Weights of a small GPT-style language model, trained from scratch on English Wikipedia: tied embeddings, 4838 steps.
Each number is 50 + 15 x the weight over its row's rms, rounded and kept within 0 to 99. Layers, rows and columns count from 0. The size before them is the row's rms in percent of the matrix's.

# layer 8 MLP up, 320x96, rms 0.197, rows 254-319, columns 64-95
096:60 39 37 49 43 79 43 41 39 65 43 50 28 53 42 59 52 26 89 57 47 32 61 52 67 60 65 31 13 27 57 52
098:46 41 44 54 54 46 45 70 51 27 49 56 48 32 55 37 60 12 72 49 34 59 65 74 78 48 59 41 51 43 36 77
097:53 49 56 53 61 47 28 50 41 42 43 60 35 86 50 58 44 56 60 48 57 34 20 56 65 63 38 67 74 59 23 58
102:68 56 26 67 57 64 50 43 32 41 28 55 49 57 55 54 69 54 70 79 49 42 44 32 41 36 22 54 48 57 53 31
091:65 46 52 51 37 73 52 67 51 50 69 48 86 49 71 49 65 51 70 66 44 61 47 62 59 45 46 40 61 72 57 68
099:86 64 37 67 64 26 53 37 08 46 39 45 39 68 57 47 51 58 55 73 62 91 65 27 36 44 67 44 44 39 53 45
108:45 56 50 48 48 62 64 31 47 94 59 47 63 44 37 21 49 57 46 56 66 52 48 23 52 50 38 62 51 38 36 57
101:51 75 41 50 50 24 50 40 66 59 37 31 53 63 52 65 66 63 62 87 74 32 12 53 50 65 51 35 61 51 69 59
091:25 56 70 74 54 51 37 54 59 69 51 62 56 36 44 59 39 69 44 46 44 55 72 44 64 25 39 64 30 39 09 58
105:62 40 64 87 76 44 52 39 61 41 47 73 55 27 56 56 17 56 59 56 22 58 22 77 42 48 59 56 74 49 64 59
092:61 52 46 30 68 25 13 46 71 45 40 47 40 50 50 47 36 57 37 48 47 61 40 42 00 35 45 80 36 55 69 60
094:39 71 58 52 49 14 81 64 56 44 58 70 69 59 68 45 45 77 54 52 38 55 57 62 77 50 46 71 55 49 21 46
093:40 33 47 43 70 23 28 30 73 37 47 49 32 50 47 45 64 33 39 48 46 52 45 63 75 76 27 30 45 41 45 35
103:38 42 69 40 29 63 55 39 54 51 45 43 30 33 33 25 68 63 41 47 32 59 31 40 38 36 62 29 39 45 67 54
099:35 41 68 42 53 31 30 55 75 38 47 78 57 43 51 63 27 60 33 65 38 49 35 48 58 53 66 47 43 69 37 43
096:59 50 63 59 22 43 36 41 38 26 31 68 43 49 44 31 80 45 36 18 35 55 54 78 28 62 59 59 64 50 33 59
090:19 56 53 66 80 57 45 41 73 66 55 36 34 16 45 42 32 21 37 79 45 66 48 87 56 27 49 34 39 47 27 53
103:45 67 58 36 65 46 00 32 51 58 30 42 53 46 47 33 61 50 51 38 46 13 31 27 61 59 49 58 62 78 48 28
087:80 55 43 63 41 68 46 37 47 58 47 29 59 50 70 29 50 55 45 41 66 67 81 64 50 39 55 70 47 40 62 31
100:61 35 33 45 30 33 65 38 68 27 52 38 43 60 64 56 30 47 44 52 67 41 39 35 32 41 27 53 45 53 49 59
092:30 49 77 34 40 39 42 61 56 60 87 39 60 51 58 51 29 53 57 47 58 25 55 58 38 80 32 83 38 51 45 72
099:16 20 30 57 45 71 64 44 50 29 52 44 57 56 62 55 57 52 39 39 31 68 54 37 72 47 64 24 46 97 53 46
091:36 48 67 61 26 53 60 31 50 58 30 50 67 35 49 75 55 31 49 95 51 35 41 53 53 43 33 58 56 49 56 84
099:36 50 53 51 57 60 57 60 57 42 61 77 35 73 47 54 45 34 16 60 42 25 37 47 66 58 62 45 39 48 51 63
104:28 55 57 31 65 38 68 08 36 14 48 29 65 41 33 47 58 38 79 49 26 74 57 69 57 06 41 51 32 46 58 67
094:36 51 58 39 61 53 48 35 37 61 50 57 71 42 71 43 68 75 13 44 53 51 45 39 51 53 71 64 52 37 67 39
095:47 53 82 48 19 42 54 60 68 47 37 28 45 21 40 33 59 50 18 39 61 53 55 41 71 58 75 47 47 50 45 65
092:64 42 52 26 56 34 20 45 55 65 39 38 51 68 56 47 91 50 44 44 36 71 36 47 54 67 48 53 39 59 62 50
102:62 70 42 91 45 51 84 11 45 60 72 50 51 42 40 34 44 37 53 75 26 43 70 52 45 46 52 45 66 79 57 62
088:44 51 80 64 51 30 35 35 43 22 22 53 45 65 40 66 57 43 33 40 51 49 51 16 40 55 58 23 42 61 55 58
096:53 37 09 41 49 74 54 20 53 40 41 26 62 76 24 64 43 33 40 41 63 56 66 28 47 55 17 46 32 70 61 45
099:51 58 64 30 32 66 34 64 42 72 35 37 42 54 52 48 72 60 51 24 39 42 62 39 65 55 35 74 38 39 28 22
103:51 58 42 52 58 54 47 19 37 81 75 69 54 80 41 42 28 39 76 64 54 29 42 52 32 57 22 85 75 45 71 58
101:57 83 28 50 38 40 60 44 67 49 45 61 55 33 38 49 48 51 39 46 44 35 66 42 70 66 53 30 58 90 57 80
101:59 25 41 29 50 37 44 32 25 54 32 44 66 70 18 30 77 38 53 49 51 73 51 28 37 52 21 48 54 58 73 37
096:43 68 44 30 34 69 43 41 61 32 90 63 59 44 68 51 70 57 73 32 43 53 51 45 55 70 56 44 13 54 48 46
095:53 24 37 56 48 31 53 30 29 49 59 44 63 43 30 42 49 27 52 38 42 34 36 42 46 51 52 55 44 41 53 29
108:55 67 77 68 47 92 52 49 35 39 45 49 48 43 51 58 58 47 52 55 28 22 65 53 35 31 45 61 58 41 63 74
108:13 39 25 55 25 39 50 60 21 50 56 43 27 32 42 52 45 65 71 46 67 64 27 58 39 28 44 58 61 43 69 72
098:64 33 89 29 42 60 47 36 23 56 40 27 22 58 49 47 52 75 07 35 47 65 64 58 52 46 36 38 43 71 42 72
100:60 63 49 50 44 68 29 49 59 62 56 72 32 48 53 26 35 63 65 53 24 35 25 56 59 47 66 81 50 49 80 28
109:45 49 31 75 28 35 52 38 61 64 45 56 64 34 42 39 65 44 09 70 40 33 60 48 54 43 39 66 56 52 22 69
100:68 45 49 58 29 51 66 77 50 49 77 58 38 43 21 54 19 32 58 51 42 66 74 55 69 57 44 51 39 71 36 23
107:62 18 84 50 45 54 37 58 78 82 36 58 38 72 78 39 64 19 50 45 40 56 49 52 64 46 37 46 41 65 44 56
093:58 67 62 37 35 68 33 52 62 35 72 40 56 51 63 16 27 65 28 70 50 62 81 40 40 38 61 35 62 54 71 27
099:58 53 39 55 40 57 34 55 42 53 13 43 38 57 33 39 43 69 23 24 57 30 22 56 44 66 40 36 58 50 68 59
104:37 50 67 38 44 72 60 56 81 30 13 35 45 28 79 51 20 48 14 57 52 61 51 34 46 39 55 47 45 42 19 46
100:52 48 34 46 56 59 62 56 69 45 43 57 37 55 49 27 60 51 64 28 21 46 61 70 41 28 33 70 29 62 69 43
093:53 65 54 40 65 67 55 39 42 37 40 49 64 62 50 18 45 58 53 36 41 56 43 42 33 74 39 38 65 29 26 74
098:48 53 33 39 51 61 60 60 58 66 21 78 46 61 40 49 30 64 62 63 65 65 45 48 74 45 60 63 40 51 54 61
092:64 44 55 36 63 38 49 58 51 59 57 28 58 31 66 53 64 46 74 55 37 57 29 71 63 40 38 41 62 59 50 63
111:56 50 46 38 35 60 14 28 31 31 37 83 36 48 74 17 40 29 52 48 44 59 47 27 71 40 39 62 52 53 79 25
101:59 61 47 51 36 46 62 42 78 51 44 62 45 54 50 73 38 62 62 45 36 34 56 42 31 56 19 44 50 52 51 69
108:36 48 33 52 49 26 64 42 49 52 61 91 73 67 36 29 32 65 31 55 68 39 31 22 49 62 50 48 52 74 41 82
102:32 36 60 54 87 77 62 50 55 45 57 32 45 41 59 60 82 34 38 54 73 37 61 38 16 60 47 56 65 30 50 72
100:58 38 40 13 44 41 60 48 38 70 49 57 55 55 23 69 47 38 27 58 61 47 20 60 40 36 28 35 35 51 38 13
095:42 32 51 71 63 65 69 75 53 73 55 49 34 43 45 36 26 44 59 34 41 57 42 55 64 45 41 37 37 54 37 42
095:51 41 33 56 61 40 47 48 81 24 64 55 68 43 45 64 56 46 34 51 26 61 30 24 18 50 46 49 62 62 49 71
097:45 36 53 36 48 21 59 65 52 34 33 72 39 66 57 71 31 26 47 24 27 38 38 58 48 67 45 58 42 50 62 58
105:76 64 36 45 65 67 42 45 72 40 11 43 15 73 57 22 68 58 56 44 62 53 40 63 44 66 68 45 65 67 44 48
105:49 48 40 56 27 45 57 40 53 30 43 49 51 53 81 12 78 62 72 31 49 52 39 48 34 67 59 38 61 44 27 67
113:43 49 72 79 39 43 62 51 49 43 60 31 36 49 58 58 65 51 52 59 67 83 48 76 24 51 27 42 73 46 30 48
108:79 53 24 50 85 46 53 32 46 54 53 42 18 52 46 58 61 42 23 52 46 28 32 35 53 67 61 40 62 55 34 48
111:29 40 39 61 52 42 54 59 40 52 33 52 30 49 37 59 12 63 51 52 75 40 66 49 43 23 59 54 38 48 56 69
108:58 55 37 77 50 59 51 63 57 50 31 04 68 64 59 50 45 49 46 52 44 73 47 26 44 67 42 45 51 35 72 44
103:54 56 61 31 40 44 56 71 51 51 71 49 60 70 71 67 55 32 49 74 53 65 15 28 66 87 45 64 65 42 45 65
# layer 8 MLP down (transposed), 320x96, rms 0.193, rows 254-319, columns 64-95
101:37 72 43 53 46 44 62 79 54 46 55 53 24 56 36 52 29 49 49 46 45 23 33 75 45 50 77 73 34 16 52 79
100:59 49 43 39 57 30 47 67 35 30 78 46 49 37 83 28 29 34 41 40 43 55 65 32 73 41 35 47 44 72 42 27
099:40 51 10 43 36 38 64 58 41 44 51 48 57 22 49 45 66 64 36 29 37 40 72 55 73 42 52 22 52 50 68 24
102:87 72 43 50 54 78 52 51 51 38 48 21 44 46 58 27 60 48 41 51 45 71 55 45 40 42 45 13 31 42 38 57
098:49 62 71 61 55 60 36 64 34 57 37 50 68 68 48 46 58 68 29 74 55 40 45 55 88 41 88 39 78 74 61 63
107:50 50 57 59 41 53 61 84 80 51 45 34 68 35 49 41 75 57 58 70 49 36 72 57 74 32 47 49 48 50 50 48
103:46 49 43 73 63 30 39 39 37 24 28 43 42 34 69 40 37 56 38 75 56 75 63 45 84 64 21 42 60 44 56 54
097:43 29 22 61 57 74 57 63 65 63 41 43 29 41 31 51 68 99 62 38 48 54 37 46 46 47 50 61 99 59 44 60
099:44 67 38 50 42 33 35 28 41 27 71 29 59 53 40 42 34 29 65 59 54 55 38 61 42 19 50 56 45 59 27 48
095:17 73 50 52 50 52 47 60 73 31 50 49 60 73 73 39 81 48 51 45 41 60 49 40 70 53 32 64 74 53 51 48
099:60 54 69 45 56 51 42 77 21 56 37 25 50 65 63 52 44 48 68 50 58 38 56 45 60 34 27 44 48 14 28 44
100:80 37 76 69 58 91 69 50 54 28 65 36 45 48 64 47 47 21 54 30 40 48 38 51 64 64 60 32 29 46 46 30
105:54 66 23 32 75 37 62 62 28 33 42 59 57 51 59 40 57 44 35 37 26 27 65 48 52 26 46 45 63 13 52 27
112:11 36 57 47 45 59 56 50 37 43 51 45 24 62 57 46 45 46 68 35 51 65 63 57 38 55 23 57 82 37 46 68
100:70 40 26 40 64 37 54 37 35 29 86 95 54 40 71 54 39 24 24 49 58 44 54 56 63 45 49 68 68 58 67 42
094:64 80 68 57 56 33 64 51 30 47 71 54 15 43 68 62 64 74 67 28 56 71 72 36 49 61 33 46 61 63 73 49
097:53 35 49 58 63 51 53 16 53 39 46 79 25 59 48 41 72 30 51 67 53 43 58 62 41 56 65 70 39 32 40 30
104:54 49 48 50 44 51 41 40 50 29 59 31 68 38 59 66 42 63 43 36 39 33 65 28 67 61 27 60 76 67 54 45
095:38 30 46 61 31 47 44 81 71 50 58 47 65 57 51 70 37 57 74 18 33 53 45 36 81 32 56 68 70 45 53 61
103:55 48 46 40 42 40 64 63 61 27 57 63 56 66 35 45 41 68 25 49 60 66 43 47 19 27 44 64 66 69 46 47
094:56 85 31 42 61 22 59 48 67 44 41 25 59 47 30 28 35 57 10 60 29 36 35 25 34 50 78 51 48 31 48 70
084:84 54 57 34 66 61 55 42 49 76 58 62 45 45 71 27 56 29 66 78 57 46 46 44 48 64 32 64 60 23 86 33
094:66 64 41 68 56 74 59 62 29 45 33 28 39 56 58 60 31 56 28 30 53 58 51 44 44 51 79 49 41 68 37 34
096:40 64 55 69 69 41 57 56 77 68 59 62 52 24 50 39 43 50 39 50 44 43 67 47 53 37 34 47 29 47 55 30
096:55 43 63 39 61 58 45 52 41 54 63 56 43 19 58 57 60 38 42 74 52 09 43 33 35 65 74 14 51 41 58 51
104:51 43 33 56 44 51 63 55 53 55 66 30 51 40 67 38 46 18 36 55 49 63 47 46 52 92 52 47 56 56 72 42
105:50 48 44 30 59 65 46 61 46 79 27 34 44 61 48 45 74 70 34 58 53 68 50 35 67 51 56 64 57 69 50 57
096:33 69 44 48 16 83 70 36 61 66 57 86 67 71 41 51 55 39 73 47 55 55 38 33 46 63 60 41 48 59 35 56
104:65 50 22 68 69 50 56 11 61 77 60 52 54 36 52 52 65 49 63 33 38 71 64 50 40 44 34 48 48 55 56 49
096:53 30 37 40 43 62 49 49 31 57 34 50 46 54 45 70 48 47 34 39 34 18 51 47 26 33 69 59 30 16 45 71
095:40 31 70 58 41 39 50 59 69 44 42 23 60 67 39 40 54 56 15 45 51 49 60 29 43 35 45 48 50 37 65 33
097:28 31 79 66 38 61 63 71 52 12 45 72 66 87 55 36 46 57 39 48 37 64 38 62 38 53 52 43 61 54 54 73
092:39 45 48 13 38 69 59 36 34 68 53 67 50 55 62 30 54 34 39 39 45 56 69 48 58 61 72 47 54 57 22 56
107:49 27 62 39 27 76 37 59 56 51 32 51 45 85 37 50 54 43 45 32 45 33 35 33 65 46 40 72 56 57 54 50
096:55 55 38 31 07 49 38 45 28 39 18 68 33 59 47 59 47 49 27 36 47 45 43 66 47 26 52 44 60 35 64 36
095:40 46 22 66 49 79 64 42 56 42 55 44 54 56 35 83 76 61 52 51 33 45 55 63 64 28 48 41 55 63 68 69
100:63 42 50 39 29 69 61 39 47 39 39 41 49 53 40 59 41 54 54 75 41 42 39 56 42 58 57 60 51 41 24 45
102:40 63 22 32 38 39 42 41 58 34 73 30 42 36 53 61 56 53 44 42 39 57 36 57 57 45 53 46 45 72 29 28
110:36 61 32 41 77 35 61 65 62 59 36 37 62 46 61 46 56 61 37 25 72 43 56 29 73 42 36 60 46 43 60 35
103:59 32 48 61 48 65 39 65 40 68 61 41 58 85 74 80 60 57 26 54 39 35 62 48 72 68 65 45 44 63 49 61
100:18 61 58 43 44 46 53 47 67 31 47 56 65 44 48 52 64 49 33 26 66 66 43 29 70 28 34 48 63 54 43 74
107:32 31 33 33 65 71 55 27 78 54 39 31 54 63 42 41 35 37 60 64 55 65 58 64 69 48 53 54 55 59 49 44
103:54 33 35 67 43 26 62 24 41 29 56 74 41 46 20 42 40 33 26 44 41 36 63 48 58 41 54 65 64 46 63 39
103:68 38 54 04 56 47 38 45 52 60 26 41 44 78 51 43 60 41 47 09 31 32 47 66 38 78 30 53 34 44 48 63
097:31 42 53 43 72 51 58 67 46 38 53 39 46 50 61 47 48 70 82 44 30 55 33 34 40 81 62 27 41 62 51 73
105:53 48 46 47 53 56 73 47 47 42 40 56 34 42 63 58 69 62 62 54 27 59 54 37 75 65 44 56 74 33 69 62
092:44 62 56 42 22 61 60 32 72 50 56 41 56 71 47 48 58 85 44 45 49 53 78 48 61 50 51 67 81 42 51 46
096:61 52 72 28 39 39 62 51 28 56 58 60 55 36 41 43 34 64 48 49 52 59 46 45 20 45 50 39 56 50 63 56
091:40 46 58 75 48 73 51 48 68 66 52 69 44 53 46 67 21 38 55 31 29 65 81 55 52 39 40 30 53 43 26 51
100:54 56 55 28 40 34 70 46 51 47 36 67 60 90 44 59 61 63 49 37 39 45 55 55 58 42 31 55 62 55 28 50
101:65 59 48 37 50 49 64 15 69 50 57 34 54 36 54 43 51 55 51 64 37 59 59 60 50 43 96 44 40 97 38 51
106:52 65 65 55 45 55 54 45 63 61 46 60 62 34 25 48 27 29 36 53 48 49 52 74 58 51 85 40 63 71 50 73
099:32 61 59 58 56 30 56 25 35 60 61 49 71 66 37 45 71 55 72 22 51 57 41 63 46 34 57 38 45 38 26 31
105:68 55 46 51 62 48 67 45 39 28 41 41 50 90 37 42 48 32 57 76 40 41 54 24 58 73 65 53 42 65 25 80
109:64 54 42 55 44 57 64 51 45 44 30 25 42 44 41 30 50 31 50 36 75 42 62 55 62 41 56 18 26 54 58 44
097:50 68 48 45 70 33 41 79 35 34 36 62 67 65 54 64 78 59 43 79 58 66 32 53 42 61 33 45 53 62 67 64
100:62 74 62 61 38 40 76 48 40 56 62 39 34 45 58 68 66 38 67 52 43 18 59 67 68 26 56 71 64 41 53 58
098:32 51 57 50 27 53 51 64 61 44 60 71 65 35 74 42 27 84 36 61 34 25 56 39 64 51 41 41 76 67 49 31
101:62 66 27 52 58 82 41 40 47 37 30 66 23 68 42 33 47 60 35 47 83 46 40 73 63 72 25 55 51 16 57 76
106:78 43 65 53 70 41 27 36 58 54 53 42 68 35 49 23 49 65 50 55 76 60 55 29 36 56 39 44 57 74 56 48
101:59 59 44 42 16 40 49 19 43 41 16 48 57 69 52 48 59 71 50 50 46 45 22 30 53 35 40 77 55 56 76 73
104:52 52 47 53 35 20 81 37 46 43 71 34 62 63 36 35 59 54 65 47 49 55 30 32 45 53 65 63 73 52 46 23
105:65 72 74 37 71 36 40 60 80 48 30 49 48 78 52 49 54 44 59 37 58 65 27 50 36 45 57 55 39 41 59 55
105:69 39 23 49 47 25 37 75 29 33 65 57 56 53 38 47 98 56 43 46 43 56 48 65 64 38 26 57 51 30 74 49
105:36 76 33 63 57 32 67 40 56 63 78 62 44 31 60 62 46 26 59 49 26 64 59 72 39 48 31 57 36 67 34 53
102:24 40 70 61 66 24 35 40 51 52 24 71 39 48 60 60 61 20 33 24 38 30 51 71 30 28 72 58 40 57 59 37
# layer 8 MLP gate, 320x96, rms 0.214, rows 255-319, columns 64-95
111:60 44 42 66 54 56 53 42 70 51 53 27 49 38 21 43 62 34 42 58 22 73 30 29 36 52 68 39 51 46 49 48
104:12 52 19 50 46 53 51 59 71 16 26 30 39 75 29 28 54 61 60 54 57 29 58 28 45 44 36 61 55 60 61 44
108:44 54 64 43 71 47 45 50 68 41 31 61 56 55 34 52 46 16 46 43 26 58 55 48 64 29 55 57 10 48 28 36
092:27 25 29 51 59 64 68 41 67 50 48 47 58 42 58 44 50 66 51 39 41 53 66 36 70 62 47 42 37 17 53 23
102:69 77 36 42 60 43 36 46 36 62 50 34 70 47 39 36 13 63 54 48 72 50 27 69 56 42 69 58 45 41 52 63
102:33 66 47 48 44 35 41 49 32 57 49 38 21 57 43 51 44 70 38 40 51 45 46 26 64 41 49 47 29 41 60 32
093:69 64 46 30 46 41 51 61 63 36 41 62 74 45 47 53 81 47 38 56 67 33 72 20 55 40 69 63 29 33 64 75
100:50 56 55 00 56 51 39 58 29 62 53 37 40 70 38 61 60 52 56 38 70 40 19 81 28 82 34 39 25 44 57 49
097:52 32 80 44 66 28 53 44 75 64 61 58 55 57 62 50 33 57 64 50 30 43 45 62 54 48 64 54 61 60 35 56
098:43 56 47 51 24 54 42 33 76 65 55 40 48 55 63 53 54 74 88 25 52 39 35 62 41 28 30 53 50 53 45 50
094:48 29 52 58 48 36 50 69 68 44 63 42 43 45 56 42 35 46 39 37 29 37 48 67 75 61 87 66 46 16 58 63
097:63 61 33 44 20 59 31 53 41 53 31 47 57 45 69 04 37 10 64 43 60 50 35 80 52 30 43 43 52 30 61 75
110:68 48 13 21 65 47 75 57 28 67 56 59 54 33 17 64 58 62 52 39 17 72 56 29 59 34 58 47 53 72 48 69
100:41 38 79 51 54 49 42 20 42 31 42 27 49 63 35 82 30 60 53 74 56 83 45 43 59 49 26 45 48 46 65 36
088:49 32 64 38 53 40 64 44 40 66 43 38 68 36 51 48 52 56 44 55 45 60 91 64 46 51 41 46 56 32 58 60
096:56 65 52 45 30 57 57 49 57 32 50 51 28 15 64 48 44 41 46 44 26 40 27 55 42 39 46 17 52 40 44 75
102:42 67 48 30 35 30 57 26 53 28 47 46 40 53 52 36 64 64 68 51 43 63 45 71 50 35 97 55 26 54 33 53
093:73 61 35 37 55 46 68 63 71 48 43 31 75 51 48 40 28 54 50 72 56 69 46 49 55 43 70 44 38 50 00 39
106:47 43 41 16 45 25 59 45 59 40 48 44 21 58 44 50 26 51 35 22 48 37 36 55 42 54 69 21 46 66 19 73
090:53 27 36 48 65 51 64 34 43 53 53 33 45 62 62 41 61 41 55 29 48 40 67 47 87 58 57 73 15 71 37 61
096:55 57 36 30 53 47 58 61 64 65 62 53 24 58 51 30 73 57 46 38 74 44 60 61 47 44 91 39 23 27 32 74
094:66 53 70 60 39 68 57 53 55 52 55 60 52 25 67 71 29 49 47 57 26 34 47 47 67 44 57 65 55 71 58 38
100:55 44 47 46 56 45 73 55 60 51 75 57 50 70 54 37 43 93 76 49 48 46 34 40 64 50 35 49 46 42 50 48
106:15 35 54 41 69 38 49 27 19 58 70 29 62 36 39 65 62 89 46 65 38 70 50 68 30 31 54 49 49 51 51 41
098:37 51 43 70 47 37 73 48 53 63 50 41 56 25 45 58 64 33 48 56 27 58 71 57 67 48 32 46 41 36 65 55
095:48 35 54 71 38 41 43 54 57 63 66 54 70 43 68 67 44 49 62 54 21 53 50 79 33 37 53 56 78 45 42 64
095:49 43 70 50 55 62 65 46 49 41 29 72 61 28 23 62 72 60 67 58 50 46 37 55 38 46 52 68 74 54 41 53
102:69 58 46 51 52 40 71 46 47 22 50 40 40 57 18 48 44 27 60 65 49 44 38 36 48 41 33 25 51 57 53 56
090:65 42 33 19 44 67 41 53 53 47 44 54 39 71 46 30 46 46 36 44 47 45 33 79 38 52 61 56 43 36 35 67
088:57 60 53 33 43 29 49 86 59 41 53 35 44 49 68 51 47 41 89 40 60 63 31 40 60 62 65 63 34 38 54 51
102:85 53 54 67 22 54 56 86 51 22 53 36 58 42 28 86 52 38 56 29 36 42 50 61 71 56 45 78 39 32 28 46
100:58 37 20 56 46 44 59 30 50 63 50 25 59 16 51 26 74 23 47 19 38 61 56 41 34 32 64 36 57 50 44 32
093:76 42 65 50 41 81 28 30 40 37 33 68 62 38 46 57 80 34 62 36 38 37 60 51 32 33 70 58 40 19 35 45
107:44 39 57 59 40 57 53 47 60 42 59 38 25 33 77 37 28 61 50 46 28 46 29 84 50 44 32 63 91 48 37 55
100:70 51 51 53 36 61 49 56 71 49 32 40 40 60 38 29 72 36 51 53 44 42 29 76 33 36 34 40 45 41 78 55
102:46 65 67 39 56 75 54 35 54 46 54 26 61 78 30 26 44 59 49 36 87 49 39 50 53 48 57 69 48 41 43 53
109:46 59 54 48 76 25 25 48 60 53 46 52 35 36 57 41 22 29 33 46 35 48 71 56 63 40 50 37 18 55 34 40
108:53 36 53 58 66 60 30 66 65 69 61 44 31 63 67 47 43 37 50 55 61 58 47 77 65 70 61 43 45 73 50 51
103:38 44 75 72 72 49 55 53 38 58 48 28 46 63 58 80 63 62 34 60 56 46 48 42 51 43 42 47 76 39 47 62
099:68 74 34 41 56 41 39 59 43 63 41 74 44 51 51 53 71 74 40 23 30 44 91 64 42 23 22 21 69 36 50 51
103:33 29 02 56 31 58 75 57 76 49 63 48 66 48 21 52 45 54 48 40 47 25 37 36 74 38 59 63 51 46 55 53
101:49 55 37 59 38 30 45 77 47 66 58 24 42 54 44 73 77 64 50 69 49 36 53 61 60 61 54 70 52 63 34 70
101:56 69 41 26 55 57 84 55 42 41 65 61 63 54 53 57 46 68 50 51 60 62 27 06 54 44 69 66 51 50 91 46
089:47 53 65 49 49 52 80 35 30 44 75 42 35 65 65 42 58 52 43 40 65 39 68 46 33 27 40 63 66 29 57 49
095:44 61 28 75 48 28 37 58 54 50 37 87 25 57 19 39 29 62 39 46 33 38 19 52 50 43 51 59 58 37 31 55
113:47 43 53 39 28 51 60 57 57 49 25 35 49 40 36 48 51 56 48 31 58 26 26 63 60 18 46 60 42 33 49 34
103:61 48 51 38 34 36 74 42 50 31 43 65 22 42 31 24 53 19 71 46 66 48 54 35 45 45 49 67 56 15 45 63
090:85 46 63 59 62 69 42 32 69 57 43 15 34 58 42 43 45 65 59 79 48 66 61 35 65 64 52 39 67 39 38 48
099:50 49 64 66 45 30 56 65 26 63 44 70 42 63 49 64 52 62 33 58 67 70 59 44 42 60 46 23 30 39 67 51
100:09 41 76 39 39 50 58 27 38 51 60 63 45 29 61 79 72 48 53 59 46 53 29 61 37 27 57 38 76 46 37 62
114:30 40 78 64 54 44 33 51 00 76 40 34 66 32 65 52 61 37 55 58 98 48 52 54 55 38 29 63 45 27 57 43
105:56 60 29 66 44 39 66 56 61 77 26 58 43 59 58 52 55 42 57 25 60 85 20 68 53 43 34 57 40 44 51 34
095:50 73 54 42 60 60 31 36 31 66 17 63 46 77 45 63 61 74 51 57 41 41 21 54 66 57 33 68 83 60 55 66
104:33 58 67 52 29 71 41 31 36 46 21 56 57 44 48 47 49 51 67 52 52 48 53 31 28 53 45 46 38 54 26 48
101:55 39 52 45 14 55 78 46 56 64 29 56 61 67 69 23 71 78 68 69 48 39 39 61 55 54 63 63 62 38 52 48
082:55 52 56 30 35 41 65 46 28 34 59 33 59 69 34 32 71 39 43 37 54 34 40 47 67 48 38 80 41 35 61 63
105:39 52 47 61 64 41 34 37 43 40 41 27 41 49 39 84 50 37 60 52 63 39 25 37 29 59 69 48 72 40 68 67
106:34 60 48 46 46 46 54 42 20 08 16 60 33 58 81 58 32 71 55 44 38 58 33 31 45 47 55 57 73 39 76 52
106:35 42 37 50 56 48 38 51 45 34 41 49 85 67 44 70 48 76 73 52 49 55 59 56 31 38 49 46 45 52 28 73
107:14 44 47 35 19 68 46 55 54 63 50 35 38 51 49 57 53 35 44 04 35 17 42 34 57 52 17 33 65 21 41 69
109:45 80 30 36 46 23 50 32 58 62 56 68 86 49 29 23 23 36 22 53 49 38 37 64 69 47 51 47 45 45 35 48
106:40 46 65 45 43 45 69 37 73 31 67 69 39 69 28 41 30 74 44 37 27 52 39 68 62 54 65 61 78 64 49 35
107:32 50 58 52 22 47 59 77 69 74 89 62 57 32 44 40 48 50 59 27 44 32 84 85 64 54 45 30 38 41 53 59
110:47 62 06 44 56 19 43 42 47 35 43 41 52 26 43 30 59 35 68 48 33 46 31 36 40 43 52 53 34 49 59 53
100:64 46 71 56 54 36 60 72 27 68 26 77 49 73 63 29 26 11 47 88 49 62 53 71 28 39 67 55 31 59 18 48